Weights of a small GPT-style language model, trained from scratch on English Wikipedia.
Size: 10 layers, width 192, vocabulary 1024, 3.22M parameters.
Training: a variant of Muon for these matrices, 106M tokens, 6482 steps.
Each number is 200 + 30 x the weight over its row's rms, rounded and kept within 0 to 999. Layers, rows and columns count from 0. The size before them is the row's rms in percent of the matrix's.

# layer 6 MLP down (transposed), 384x192, rms 0.158, rows 330-366, columns 0-95
105,202,220,151,210,224,175,216,221,188,216,206,211,195,143,204,208,208,200,196,237,223,181,265,213,213,165,169,231,177,237,212,183,222,225,233,222,198,221,231,210,142,225,141,180,222,227,238,248,262,233,215,159,166,171,182,170,240,212,172,192,193,199,201,176,171,211,172,247,145,153,253,199,185,218,203,205,198,175,196,187,245,292,192,187,199,144,191,191,176,168,187,236,169,248,195,165
099,186,180,224,233,200,210,204,194,195,170,226,252,234,198,162,251,213,184,198,175,161,203,171,183,210,172,175,211,163,222,160,225,198,214,195,232,135,209,198,228,205,227,121,188,251,132,198,185,181,166,175,223,193,183,196,171,136,174,184,246,249,182,187,160,260,225,291,172,161,232,191,242,154,161,197,192,194,233,205,231,188,236,184,225,182,207,177,248,230,204,250,184,216,224,205,254
103,160,208,182,189,192,185,147,199,226,186,168,275,227,173,190,183,169,208,231,211,155,188,194,189,196,223,234,231,173,162,195,228,164,166,170,202,211,269,194,223,268,194,154,157,132,210,225,195,112,143,183,201,178,191,190,193,206,190,192,202,220,186,228,173,221,233,195,242,193,203,212,215,193,163,167,238,176,219,255,185,245,171,219,213,256,179,191,170,174,192,210,194,203,163,161,143
097,222,207,233,232,252,162,192,149,235,212,179,188,236,196,223,198,157,201,162,176,217,184,208,232,188,223,226,232,184,177,198,197,161,241,209,190,207,161,221,177,141,202,308,195,234,189,231,207,203,239,183,217,235,179,216,229,180,219,180,171,212,199,159,195,266,206,210,192,216,229,194,212,188,206,184,168,190,177,168,237,134,243,171,187,178,233,121,234,220,248,167,134,208,165,234,237
096,186,199,162,213,210,201,174,140,212,227,204,231,182,207,188,262,254,132,160,192,207,186,181,188,224,201,206,208,196,175,264,229,228,177,201,151,162,222,161,197,212,184,227,148,198,234,199,277,157,180,158,225,209,213,173,231,209,201,230,242,190,191,142,165,167,172,209,166,171,169,164,191,207,218,159,246,237,248,201,213,178,209,166,185,196,196,205,213,251,202,248,149,178,173,203,148
106,201,242,195,199,202,214,245,253,177,208,190,132,211,119,240,222,161,215,194,218,176,235,189,191,169,213,223,208,168,247,174,149,204,184,171,182,234,249,232,231,191,194,189,223,188,174,224,185,233,243,212,203,214,171,226,150,193,223,143,253,224,232,216,223,145,227,235,178,209,194,187,192,189,223,200,218,190,177,218,151,162,149,151,198,196,263,164,195,179,227,240,186,161,209,156,217
095,199,238,220,235,231,201,215,154,239,214,141,214,191,176,162,197,242,176,193,205,212,176,139,213,217,204,158,237,209,244,195,181,237,242,196,192,192,195,203,171,206,228,174,203,209,201,176,147,278,201,263,215,188,240,133,193,206,198,246,200,202,234,262,201,188,249,206,176,191,211,105,160,180,242,185,200,162,190,227,248,208,213,187,201,190,107,227,228,226,179,176,231,240,202,212,180
086,252,195,220,202,201,231,157,234,205,155,170,213,254,214,225,195,177,186,183,266,225,190,196,225,185,191,173,167,221,191,156,206,240,248,247,142,178,248,153,234,231,240,233,157,252,211,132,221,250,194,190,221,206,223,193,213,174,264,159,230,258,204,205,202,235,125,196,219,188,246,210,192,199,168,194,212,181,173,243,210,203,214,259,209,195,191,209,236,201,202,192,205,203,175,230,124
092,211,233,206,182,196,156,252,165,161,214,194,199,231,142,175,233,162,196,255,210,203,202,198,200,202,203,104,153,205,155,157,181,250,198,152,123,147,213,192,226,203,176,208,160,194,171,204,238,249,198,285,179,217,247,210,168,206,227,206,233,160,189,191,200,142,196,202,214,207,248,242,179,221,206,205,208,202,163,202,206,185,211,213,202,209,175,179,203,252,153,215,194,217,234,181,211
098,176,184,233,200,142,248,242,188,233,238,206,177,124,204,214,222,188,248,194,196,211,209,232,224,162,171,192,181,190,231,179,199,162,230,206,187,288,195,213,195,178,186,270,202,226,222,169,171,191,194,187,170,188,186,232,189,175,134,197,223,230,218,232,148,213,188,168,234,173,243,175,200,196,190,187,150,208,219,174,183,182,206,232,231,175,227,206,274,177,227,218,176,160,225,245,219
104,236,236,191,189,201,189,204,226,198,229,125,219,195,227,232,187,186,228,197,217,206,210,228,199,176,180,240,148,173,239,159,159,217,191,171,143,228,173,190,186,223,196,192,166,197,215,214,193,282,151,218,276,212,197,225,180,247,188,188,203,175,209,218,186,182,119,216,211,216,234,198,220,178,250,158,196,239,197,173,173,192,133,184,213,221,158,191,196,185,218,220,202,260,204,210,199
102,164,177,164,199,172,167,205,199,193,175,135,193,245,281,187,192,198,223,204,191,206,192,224,211,212,187,166,141,212,195,224,210,183,149,193,253,168,225,175,263,142,203,179,246,225,183,184,161,163,210,259,209,182,195,214,226,200,195,198,176,189,212,147,213,200,223,193,231,212,169,186,226,255,196,228,215,213,252,220,207,171,196,254,185,212,180,154,189,200,219,272,153,234,247,224,155
098,251,202,181,156,209,236,179,195,213,262,202,170,170,213,213,169,185,167,251,217,198,183,174,135,187,126,199,162,178,161,192,198,201,186,186,209,239,184,236,203,278,209,194,139,225,211,222,303,171,221,172,198,196,199,250,176,199,216,169,220,182,174,227,223,202,172,193,218,224,170,229,209,165,254,155,246,269,223,194,233,242,165,169,151,194,229,235,234,278,180,190,216,197,157,191,145
100,189,219,237,176,213,201,190,204,181,154,208,120,190,110,164,139,242,191,226,200,196,247,206,204,201,181,211,196,191,258,211,221,259,179,158,184,246,203,214,207,202,260,109,199,224,148,245,221,227,147,184,209,228,183,206,191,203,216,169,162,203,203,191,192,154,162,205,182,175,195,169,161,199,251,176,202,187,167,191,235,173,169,156,217,190,188,218,241,215,195,187,261,170,220,195,183
109,178,205,171,141,189,228,172,252,208,231,235,193,178,244,181,227,205,141,192,151,164,188,164,214,204,167,183,139,192,214,232,221,201,188,145,199,207,177,246,151,186,262,265,228,151,185,184,243,204,158,171,211,182,207,192,224,240,166,192,199,196,166,208,192,194,151,174,270,226,215,194,220,238,207,184,203,176,187,188,220,198,248,152,136,185,212,210,180,196,205,176,226,190,220,186,186
093,224,190,206,138,264,195,225,208,181,208,232,221,187,183,226,197,204,144,206,172,206,181,187,229,191,174,191,200,132,213,187,248,145,165,172,159,225,229,205,226,226,212,238,190,182,205,214,220,160,195,213,204,156,174,155,196,182,171,156,205,201,194,174,213,201,243,132,191,227,207,243,177,159,168,240,226,227,181,160,191,211,216,210,218,175,221,207,150,225,237,236,268,202,193,133,188
107,230,183,199,201,221,198,187,236,259,179,254,189,231,259,244,237,225,194,173,163,220,261,212,154,216,216,179,205,155,170,229,223,213,143,187,202,237,150,203,218,244,222,234,193,228,211,276,204,194,261,192,171,179,206,229,208,203,114,202,229,196,168,202,215,187,241,166,209,194,198,191,216,179,207,201,189,247,160,240,194,232,192,208,202,211,211,176,191,255,199,189,229,230,269,199,191
100,221,208,194,192,122,202,174,200,166,208,168,231,226,193,186,158,154,182,203,227,169,169,170,161,222,199,137,221,198,128,206,162,224,185,169,230,143,222,184,221,254,297,241,208,202,202,215,186,137,227,236,194,315,220,168,145,245,189,175,205,189,192,203,172,212,153,151,190,158,186,194,262,216,164,192,236,204,191,231,191,188,177,212,174,176,200,152,186,209,168,166,174,200,175,203,200
111,170,198,135,212,151,263,139,267,231,239,200,190,161,220,216,231,149,183,193,216,206,225,239,227,158,173,200,210,211,186,156,214,211,198,191,181,206,199,203,180,164,152,203,241,188,174,195,146,190,148,223,187,204,241,198,171,208,216,147,190,139,145,184,185,166,245,182,204,227,220,217,243,244,177,211,198,152,177,229,229,183,208,192,215,137,205,184,211,185,221,193,214,195,167,179,171
110,239,185,170,250,183,224,214,176,206,167,171,176,183,180,164,170,260,220,168,148,201,164,193,151,186,167,186,214,216,186,172,202,177,205,188,200,275,160,161,222,186,189,199,208,203,243,200,216,236,260,188,192,182,265,203,240,179,180,202,215,179,220,168,250,134,194,237,200,174,179,205,201,235,180,188,232,211,221,168,165,185,165,207,252,165,224,240,200,224,275,209,162,218,210,241,151
099,138,222,268,243,199,180,187,196,145,189,220,185,218,166,166,218,234,206,239,207,194,193,238,243,289,143,170,158,225,229,173,188,201,232,208,152,213,196,172,219,177,229,184,247,220,169,200,178,183,229,228,216,134,203,169,219,197,198,208,173,244,204,249,151,207,250,133,189,200,254,250,183,127,212,160,172,166,213,188,192,146,188,215,173,218,177,226,173,161,175,205,167,183,242,182,235
099,183,198,215,256,190,231,212,194,215,194,150,183,206,154,174,222,218,195,209,168,209,225,150,133,153,238,166,229,212,201,222,252,192,247,146,215,208,225,216,202,234,201,156,173,193,215,256,216,179,219,181,252,189,211,197,196,176,164,200,169,203,222,192,186,216,221,179,178,182,210,203,198,225,190,192,228,167,144,219,248,228,209,183,224,173,201,232,224,187,198,163,197,274,178,149,242
096,195,186,157,221,198,194,136,199,227,203,181,182,224,219,220,196,233,206,168,129,189,187,210,190,228,216,206,212,199,186,221,188,251,162,215,145,178,246,211,245,130,217,220,236,181,216,199,197,183,182,251,161,232,175,187,234,179,134,243,198,231,165,146,235,226,168,167,238,193,229,178,193,207,184,231,241,242,223,183,167,184,206,232,215,211,207,193,211,234,178,176,184,227,160,212,207
090,183,190,252,166,190,190,196,193,211,261,181,181,185,172,183,160,183,141,203,237,216,203,221,206,208,226,219,228,176,171,240,204,158,181,201,204,213,232,223,207,211,167,220,158,192,207,66,237,197,179,187,205,173,233,234,196,154,235,200,230,184,185,205,143,165,202,217,229,237,195,178,198,163,180,165,166,205,210,225,212,216,227,165,163,188,239,231,180,210,188,205,230,247,178,164,221
101,220,193,194,192,177,214,223,248,199,221,174,175,187,157,164,236,184,223,175,244,194,178,207,207,221,210,217,216,203,194,227,167,181,214,158,212,134,220,271,207,238,264,220,244,111,250,175,210,206,189,177,221,158,193,188,218,162,159,212,161,183,273,198,217,135,187,166,219,198,193,210,161,157,227,185,236,191,147,201,168,173,224,228,156,178,240,240,174,214,217,178,196,204,192,176,176
103,251,209,219,165,202,175,128,207,191,145,209,212,219,195,181,200,150,222,206,211,192,232,165,194,227,190,210,257,265,230,184,180,270,160,243,171,247,227,160,194,190,207,228,166,202,230,194,236,224,206,218,147,207,176,195,162,219,265,262,211,189,185,159,240,230,207,194,216,203,219,208,205,157,237,238,196,231,159,139,173,167,198,194,173,282,152,204,150,155,222,175,230,172,213,189,236
109,159,230,224,183,216,163,212,221,222,155,175,227,203,195,142,169,184,169,203,221,174,167,213,212,154,235,219,204,157,204,169,217,204,253,185,273,198,229,173,173,191,155,214,211,201,194,230,187,235,185,204,184,248,197,249,224,252,199,214,215,139,227,202,205,217,253,190,180,236,199,190,207,235,229,169,192,148,205,211,209,198,243,181,223,222,196,225,190,143,282,230,233,161,181,176,182
111,197,201,125,229,204,211,168,184,181,229,150,217,171,216,184,182,151,133,217,222,205,128,224,187,223,218,232,238,218,187,134,185,183,265,193,232,196,232,230,198,175,240,214,207,183,234,244,202,249,172,184,207,212,153,258,178,220,241,225,236,160,214,203,239,285,240,202,192,243,207,175,173,170,202,160,235,232,230,178,144,182,200,165,234,195,239,172,217,192,237,193,155,186,214,198,149
105,204,226,206,201,203,217,215,218,171,160,213,170,193,191,223,248,177,218,229,178,206,225,183,247,205,195,158,159,179,221,212,226,152,229,257,181,172,197,232,224,142,194,228,211,149,194,208,188,189,184,214,273,195,212,202,175,195,211,117,201,190,131,213,209,197,220,152,203,173,174,169,258,172,217,179,140,178,273,202,197,209,185,153,201,152,144,216,217,200,188,200,159,221,188,189,158
087,191,259,234,230,199,164,161,175,198,206,232,224,207,182,208,224,120,215,154,228,209,170,171,185,167,243,202,237,240,287,244,206,173,241,169,213,214,181,228,165,204,184,191,195,183,210,190,186,244,149,195,190,181,209,166,166,244,176,252,185,179,165,233,230,225,278,208,175,180,237,189,148,227,197,245,210,198,233,177,190,194,222,222,158,199,190,210,175,183,155,205,228,195,180,206,198
103,184,151,261,224,186,207,172,254,193,203,241,235,211,251,229,179,150,174,168,185,209,200,193,201,182,223,236,240,226,177,190,228,233,218,238,222,177,190,159,136,241,184,202,244,190,251,166,232,191,191,158,213,177,184,174,236,210,203,176,159,232,236,237,212,247,141,199,162,216,169,172,221,212,165,200,196,198,208,170,169,172,223,173,246,95,188,202,198,141,182,199,165,135,174,220,195
099,213,210,193,227,235,155,226,214,159,188,181,180,198,214,271,194,156,161,171,198,224,194,190,164,139,248,146,190,209,250,224,212,216,201,213,235,184,202,185,195,194,151,207,182,173,195,225,242,177,234,205,154,198,206,175,182,220,178,188,169,235,212,221,204,192,213,165,254,163,183,197,207,165,254,207,172,164,226,231,158,209,191,222,247,167,218,178,216,235,137,180,219,138,193,167,180
094,187,227,200,242,210,184,232,226,188,156,237,215,224,207,205,182,155,158,178,207,220,234,255,212,176,183,179,227,193,175,168,242,198,185,201,228,187,277,169,179,194,229,210,188,151,173,234,157,79,232,239,182,147,219,172,217,224,161,165,232,167,218,261,235,254,237,213,153,228,214,201,215,215,195,191,193,139,181,237,178,200,237,204,157,185,204,217,233,159,178,209,186,179,230,285,177
099,212,218,231,182,213,155,206,245,242,152,160,178,228,205,215,239,248,165,180,189,134,190,124,188,223,173,182,218,236,173,192,186,203,186,157,168,220,191,205,196,178,262,159,216,121,227,200,172,174,216,217,211,170,257,208,221,206,219,233,227,200,137,173,241,197,245,247,201,228,184,212,241,168,242,193,253,164,238,151,280,170,242,230,178,143,185,174,167,195,183,211,213,182,231,177,188
091,179,225,171,227,239,188,213,220,225,191,235,216,155,190,198,227,213,218,224,179,181,223,195,216,227,209,237,196,176,194,193,226,199,199,211,172,237,196,152,212,262,189,159,151,173,188,241,209,85,236,206,201,237,157,227,184,218,190,167,231,203,156,164,144,197,195,221,228,237,173,211,141,242,221,101,195,153,204,173,219,207,222,198,265,199,209,203,182,208,223,159,145,197,255,217,180
097,180,195,202,195,220,168,181,214,214,253,207,246,149,141,171,218,189,190,177,208,199,234,187,174,225,174,202,259,186,196,231,182,199,247,186,185,175,188,175,168,232,159,189,206,201,237,206,167,233,170,148,197,184,202,207,242,251,192,210,236,192,156,188,233,171,244,245,211,228,154,214,173,237,124,214,158,206,147,197,225,200,137,207,207,218,172,216,118,212,220,225,252,214,257,205,194
095,225,224,179,227,213,149,190,188,234,153,268,223,221,213,233,220,148,209,189,209,171,193,174,204,131,230,181,171,213,207,208,153,139,222,205,170,208,194,136,194,309,198,234,243,204,187,218,205,240,169,134,230,211,227,183,217,183,200,174,184,182,147,217,222,195,252,225,215,182,201,176,219,176,189,154,188,228,202,187,185,168,204,257,173,206,215,142,240,212,206,191,202,183,175,169,172
# layer 6 MLP up, 384x192, rms 0.108, rows 331-366, columns 0-95
102,153,220,195,191,246,176,198,210,167,243,241,213,219,222,207,212,236,197,186,181,195,224,170,195,162,199,197,175,209,253,181,169,168,208,163,239,144,195,206,176,186,178,181,145,157,185,170,181,171,233,183,206,198,171,262,239,195,174,185,215,184,195,233,218,205,180,137,170,244,141,181,249,202,211,213,207,186,221,216,217,237,254,178,196,225,189,177,216,198,217,180,111,187,251,228,238
104,209,167,244,214,214,221,204,189,200,235,219,189,209,218,185,201,175,159,172,238,202,258,142,195,240,186,198,177,218,210,222,205,209,174,178,205,214,159,178,217,222,218,228,213,186,195,229,157,206,204,195,215,159,183,170,209,177,249,200,198,210,171,209,221,168,227,227,184,173,146,203,199,161,231,189,189,206,174,177,232,134,227,177,123,253,201,227,172,214,116,170,246,204,194,181,220
099,191,134,251,265,151,210,200,198,213,142,179,211,184,239,221,176,168,166,248,217,187,228,224,254,174,240,180,123,185,177,198,155,212,184,191,236,246,178,221,197,213,210,210,247,177,191,199,180,204,196,189,213,208,158,165,246,226,158,196,207,186,234,233,197,221,228,151,138,215,230,153,240,203,207,219,195,212,212,201,155,211,176,240,151,226,230,240,169,197,246,165,189,140,163,224,209
103,233,227,180,169,196,203,204,212,222,177,182,247,173,210,163,238,198,168,197,166,201,177,231,217,186,142,170,172,213,209,122,179,236,238,196,215,219,173,203,178,190,164,225,174,248,178,265,222,156,154,125,215,232,189,170,204,218,178,250,187,179,221,143,213,212,200,191,209,188,192,230,193,193,244,187,125,254,229,181,190,205,182,232,198,228,182,137,198,210,200,183,171,197,157,184,198
108,195,142,181,193,220,216,228,197,154,199,265,204,202,206,235,213,180,195,264,151,315,195,261,191,194,197,208,208,210,188,152,204,221,176,216,201,191,188,244,211,208,167,175,162,176,195,189,188,184,211,209,225,159,172,173,191,185,259,169,143,202,228,237,242,224,185,200,212,141,185,262,225,217,202,154,156,185,137,222,194,195,162,240,145,233,213,186,201,205,185,238,189,180,238,223,176
099,220,187,192,163,175,183,221,165,154,195,225,211,214,202,207,222,143,178,202,210,205,174,277,199,193,207,251,182,203,165,218,253,210,209,176,194,183,207,221,218,192,150,214,171,231,236,257,178,186,172,151,156,185,175,252,156,244,99,179,210,171,170,117,257,229,195,180,227,225,187,195,161,218,158,228,174,194,176,199,207,176,183,217,161,221,210,160,156,220,163,194,166,212,198,238,213
080,153,186,183,169,172,159,250,166,190,253,132,184,165,146,213,191,261,210,209,175,235,193,215,191,182,249,225,205,201,178,180,235,187,182,211,278,217,187,166,161,112,165,196,249,156,248,222,166,181,232,213,187,185,184,226,186,181,205,243,175,171,154,227,183,211,230,206,190,239,203,229,170,176,214,209,189,200,239,223,205,174,202,183,200,221,209,178,186,204,219,208,210,213,256,223,259
091,223,173,229,185,186,264,189,194,170,220,212,217,134,191,224,183,191,246,218,209,268,161,186,200,143,272,192,194,178,244,214,206,188,129,269,216,213,185,196,152,148,254,238,182,232,226,208,226,171,228,217,226,136,180,228,201,207,233,203,210,183,206,166,215,201,260,207,198,237,176,177,241,152,184,188,210,225,220,207,140,151,176,201,160,210,259,208,187,178,224,205,216,157,201,207,143
103,151,222,135,250,159,195,195,214,196,125,219,240,251,187,216,185,253,247,182,147,193,210,228,264,218,193,221,259,194,135,183,168,199,173,232,196,151,191,190,234,185,183,237,172,233,189,206,230,200,236,249,211,189,180,198,181,187,206,203,210,206,183,158,191,249,255,180,195,161,184,235,225,179,227,207,166,189,248,197,211,201,189,184,217,196,185,232,214,188,187,195,190,193,183,165,198
098,179,234,265,185,206,210,250,222,206,206,233,204,184,217,134,189,180,169,232,184,193,196,222,233,163,194,207,192,204,245,201,205,154,197,205,220,220,218,192,168,178,208,163,231,186,211,181,195,175,176,180,155,230,171,180,146,184,219,173,252,245,173,159,212,220,165,152,171,174,217,167,243,229,217,205,182,204,202,191,173,174,179,211,209,231,194,237,170,180,215,274,223,256,208,228,154
107,238,97,239,183,220,210,252,172,221,199,279,175,221,237,192,185,162,191,195,205,189,189,201,209,224,185,219,180,193,192,231,219,203,177,220,221,196,195,239,211,200,220,188,243,140,184,253,198,207,162,217,185,228,207,167,198,153,235,208,207,162,256,178,251,193,168,179,181,239,200,257,210,227,174,180,175,201,209,160,178,151,215,169,175,142,156,194,233,172,205,175,145,236,265,160,227
104,196,188,228,137,200,209,180,155,229,211,206,235,194,204,220,187,191,191,187,250,180,230,199,246,171,160,220,195,263,169,218,159,185,198,246,160,151,243,225,238,220,194,199,205,181,211,220,236,204,221,190,193,219,252,187,267,186,152,231,168,243,187,174,223,222,151,207,226,196,209,247,172,159,186,209,204,174,209,171,179,196,193,167,183,207,180,221,186,157,205,242,145,237,261,207,180
103,242,226,258,159,158,237,217,226,178,219,200,236,157,171,161,174,165,216,222,198,176,202,207,202,246,280,253,173,209,120,216,214,249,193,248,213,200,186,250,229,204,171,214,234,229,213,206,204,189,211,212,222,196,197,214,207,206,147,242,207,223,158,202,206,264,167,247,188,155,198,183,163,235,179,164,203,180,154,216,178,215,162,226,223,187,256,171,208,242,175,144,210,175,172,194,209
104,199,239,165,188,192,171,141,229,186,213,211,172,156,210,247,258,159,228,205,189,269,174,190,172,198,208,213,238,221,259,207,246,124,214,207,237,214,210,197,214,192,137,235,271,223,230,195,234,227,239,210,221,218,200,224,238,157,203,214,233,164,198,226,184,229,195,209,195,208,209,225,190,252,236,255,148,179,238,180,228,192,208,192,154,211,219,214,160,216,193,185,218,147,285,204,246
091,207,184,197,140,168,191,198,212,188,218,225,161,223,221,192,167,265,190,190,199,152,209,185,161,179,225,258,215,175,227,165,193,189,192,196,198,223,188,192,264,200,205,187,227,254,178,194,174,185,275,210,180,197,199,206,222,178,223,227,189,248,232,201,154,191,248,213,207,205,227,205,225,248,219,144,126,238,252,223,223,204,220,179,221,220,184,241,193,152,204,181,199,194,255,172,230
102,235,168,205,154,159,199,213,170,152,185,175,223,206,243,170,194,226,213,206,185,229,169,191,256,209,176,219,195,176,228,227,213,231,211,278,212,231,207,177,172,202,188,187,210,150,204,191,224,223,173,170,173,250,172,191,210,218,179,157,228,187,195,246,192,226,177,181,227,122,158,183,225,171,321,179,212,199,169,153,156,245,234,208,191,174,147,218,157,189,181,204,137,167,194,177,212
102,211,157,162,172,217,222,175,208,217,221,189,109,195,205,174,221,182,201,207,188,185,227,195,174,171,169,200,205,276,174,186,198,211,189,223,203,198,202,160,247,146,184,180,207,175,231,269,222,187,170,158,244,171,178,225,208,171,208,208,204,184,147,183,203,279,218,149,199,222,162,174,212,208,181,222,198,218,269,151,187,161,259,234,208,237,204,199,190,184,137,211,231,249,209,148,253
107,190,237,190,208,157,212,223,195,180,221,223,224,244,193,181,217,209,239,209,173,195,192,188,214,146,185,184,247,167,180,201,185,137,195,200,220,200,225,163,222,222,235,176,201,187,197,189,199,153,187,146,196,206,161,228,191,209,224,148,175,192,218,232,200,165,164,176,196,185,197,222,176,207,208,145,215,258,173,231,202,210,214,239,200,172,189,197,207,229,166,199,144,222,226,130,247
103,179,210,159,180,208,222,160,198,243,204,193,177,194,191,157,221,171,210,212,170,229,223,266,251,210,178,206,261,215,183,247,229,181,203,183,162,151,200,243,224,209,234,241,231,209,200,189,235,178,222,260,191,224,178,196,206,157,207,214,189,177,258,212,207,255,217,182,200,258,161,181,176,235,164,233,197,176,221,235,183,163,237,169,194,214,203,176,269,178,204,188,264,223,220,174,244
100,239,196,243,200,198,217,173,193,221,222,209,224,200,174,177,198,236,184,201,223,178,238,193,182,192,167,205,143,143,180,232,207,204,170,166,215,191,191,172,204,231,191,237,182,178,218,179,216,181,224,197,154,202,195,200,193,198,181,226,219,180,191,206,303,266,186,212,195,152,181,199,204,235,220,215,186,152,162,220,263,207,212,122,209,194,135,162,242,210,186,98,171,245,181,165,236
095,190,231,219,121,189,223,182,198,216,225,188,132,214,154,171,205,160,197,221,242,220,162,219,209,220,254,221,203,122,257,181,220,220,197,194,191,218,191,169,230,122,192,177,230,150,196,264,212,226,172,229,223,206,218,165,207,219,240,157,215,237,147,220,229,229,189,180,244,241,172,180,229,185,192,187,229,180,190,161,174,209,174,196,186,238,196,223,220,173,208,202,175,190,215,179,165
100,141,191,183,184,230,230,215,209,236,235,164,230,208,156,254,241,234,196,189,214,240,176,251,244,168,169,205,177,197,249,223,224,229,182,203,232,196,200,248,235,188,176,174,174,214,237,191,215,164,207,191,146,194,155,224,166,229,145,166,211,166,271,197,200,200,222,165,183,227,225,236,244,166,197,192,165,125,218,216,187,215,230,217,117,244,234,246,171,171,266,197,206,133,184,198,200
089,220,222,145,211,221,230,261,226,180,164,218,189,202,184,217,224,227,208,214,199,182,186,171,182,166,206,194,177,275,209,185,209,182,235,141,182,193,176,241,182,224,205,209,168,219,198,220,218,177,181,195,292,270,165,212,181,268,175,190,174,231,194,223,163,190,189,171,177,213,186,238,250,203,166,268,238,167,164,151,164,225,196,202,200,192,251,234,205,180,209,232,173,201,227,191,180
109,234,202,202,179,155,195,173,211,231,196,166,215,254,240,192,240,191,224,209,178,183,242,211,192,155,195,230,246,203,214,194,167,239,189,158,262,193,220,131,169,219,149,263,179,168,246,229,192,229,208,243,189,172,219,193,200,230,229,257,197,198,249,133,248,182,235,190,177,196,221,227,173,211,178,173,217,117,223,220,215,215,207,186,220,189,243,166,192,251,196,164,177,160,142,221,179
104,189,227,180,131,175,224,196,200,241,185,120,214,231,148,197,186,229,167,226,203,179,225,207,214,204,203,206,200,224,214,222,237,213,202,203,207,160,257,187,202,209,203,221,236,132,171,159,252,241,186,195,177,177,217,222,219,232,211,229,207,248,235,200,152,171,221,210,223,159,197,126,235,224,198,204,188,198,220,211,222,172,216,209,207,193,195,196,237,226,134,196,215,233,177,225,201
103,211,163,153,178,229,191,229,175,190,186,219,211,187,170,208,263,170,206,214,233,156,235,193,225,252,167,187,164,208,191,176,153,181,168,140,214,255,232,192,229,132,180,178,171,165,234,213,181,179,210,164,191,235,204,189,195,182,242,229,184,178,196,211,211,198,177,213,127,208,128,158,210,162,245,199,239,239,176,233,201,204,157,250,181,259,152,239,193,218,192,179,244,182,274,187,220
111,173,236,225,224,153,190,198,179,238,216,148,195,253,174,165,194,203,251,159,167,203,232,212,178,163,174,201,232,209,208,177,230,242,170,200,209,205,242,193,223,190,239,184,239,229,249,183,212,155,189,225,177,198,169,190,226,175,156,249,208,184,186,208,231,167,142,210,237,205,203,156,218,249,174,253,206,222,212,231,157,227,188,157,223,183,262,250,211,181,145,188,240,194,203,185,208
106,218,203,231,198,254,210,244,203,165,168,196,202,233,193,182,253,210,261,197,220,149,223,280,211,203,162,195,148,196,194,167,256,231,197,262,173,197,212,207,199,226,238,200,193,181,169,172,189,194,184,246,166,199,213,176,185,194,181,208,217,234,198,223,154,135,161,211,241,219,195,194,169,230,122,179,227,205,224,220,209,209,221,196,218,188,234,206,241,232,113,163,178,189,201,185,222
090,232,189,197,116,247,264,207,198,246,145,156,234,185,180,145,210,195,198,232,191,240,178,214,234,157,227,221,153,224,220,221,166,234,133,190,191,197,202,223,179,203,167,164,193,160,194,215,191,137,197,169,216,160,182,210,201,227,164,187,166,246,256,169,202,156,225,192,205,200,209,220,256,218,163,265,181,214,172,203,220,249,205,114,227,252,239,166,146,182,183,154,185,225,235,220,203
107,193,181,173,146,224,244,183,146,208,231,184,203,227,163,182,174,239,201,223,203,225,189,197,245,136,207,221,219,215,202,240,231,248,183,221,185,172,207,216,164,212,185,181,237,177,230,119,189,182,199,227,163,236,185,204,201,181,181,179,262,207,175,212,194,140,215,216,213,202,261,250,226,235,212,179,173,244,220,217,190,187,157,181,200,211,184,229,211,195,219,258,149,154,199,277,221
092,212,192,226,138,221,276,192,211,233,220,215,229,179,179,213,178,255,194,207,213,202,194,169,220,180,184,240,167,205,148,187,259,253,203,188,195,215,155,211,182,181,175,152,220,162,263,178,158,209,221,154,176,210,236,220,196,227,135,176,204,208,189,228,222,185,194,238,241,238,191,205,201,197,213,237,230,171,207,154,269,208,188,210,195,254,189,182,171,164,229,176,197,219,185,127,186
101,221,152,253,145,205,166,170,179,236,224,204,133,188,204,170,189,215,215,205,193,230,163,155,177,207,214,239,182,224,221,230,184,206,216,255,182,199,215,198,220,126,158,190,236,202,227,199,200,206,178,160,214,265,146,163,206,231,204,199,195,233,267,198,186,221,156,222,195,169,179,199,203,205,190,124,216,177,225,172,245,215,219,175,196,199,199,248,173,192,199,191,188,277,189,179,198
100,230,175,213,185,209,213,178,205,207,223,165,226,188,201,142,242,170,166,247,191,129,182,179,224,192,194,161,221,190,217,177,178,226,225,147,192,174,237,237,154,166,179,164,180,198,209,193,205,213,195,232,202,195,211,172,173,138,163,216,227,209,217,196,176,244,259,239,192,165,175,200,219,204,248,189,158,215,235,247,236,195,215,175,209,241,199,216,180,191,230,191,133,205,228,157,233
104,198,164,186,136,202,191,226,194,169,212,199,221,177,145,186,163,269,198,161,163,218,247,179,209,233,217,186,280,209,232,201,238,181,204,183,181,191,200,215,170,242,218,231,203,219,255,204,224,160,231,222,166,138,198,238,251,215,142,242,159,220,180,201,245,232,174,128,195,165,204,268,221,158,216,259,173,254,189,216,175,222,197,194,184,198,194,209,267,177,210,240,229,204,169,222,186
098,190,202,234,243,223,257,190,194,212,263,201,190,178,210,241,195,164,200,189,247,179,223,277,195,201,209,181,234,214,198,222,213,180,194,304,170,156,173,215,224,145,178,209,200,109,213,203,175,216,192,138,186,163,131,204,176,184,206,188,189,159,184,214,199,234,170,207,166,218,187,216,209,215,190,129,216,234,243,186,197,238,226,197,117,192,190,170,200,229,212,207,203,206,173,193,257
098,273,192,193,162,145,163,209,222,248,193,195,203,203,194,193,167,169,207,237,159,181,150,193,194,183,214,190,165,247,137,232,201,253,194,156,189,180,193,250,175,222,204,159,227,180,190,194,274,170,219,211,156,213,190,224,167,202,200,169,200,246,202,168,190,211,147,211,187,228,240,222,219,199,198,183,218,196,202,216,206,231,167,193,124,151,199,224,186,152,181,247,178,233,259,223,264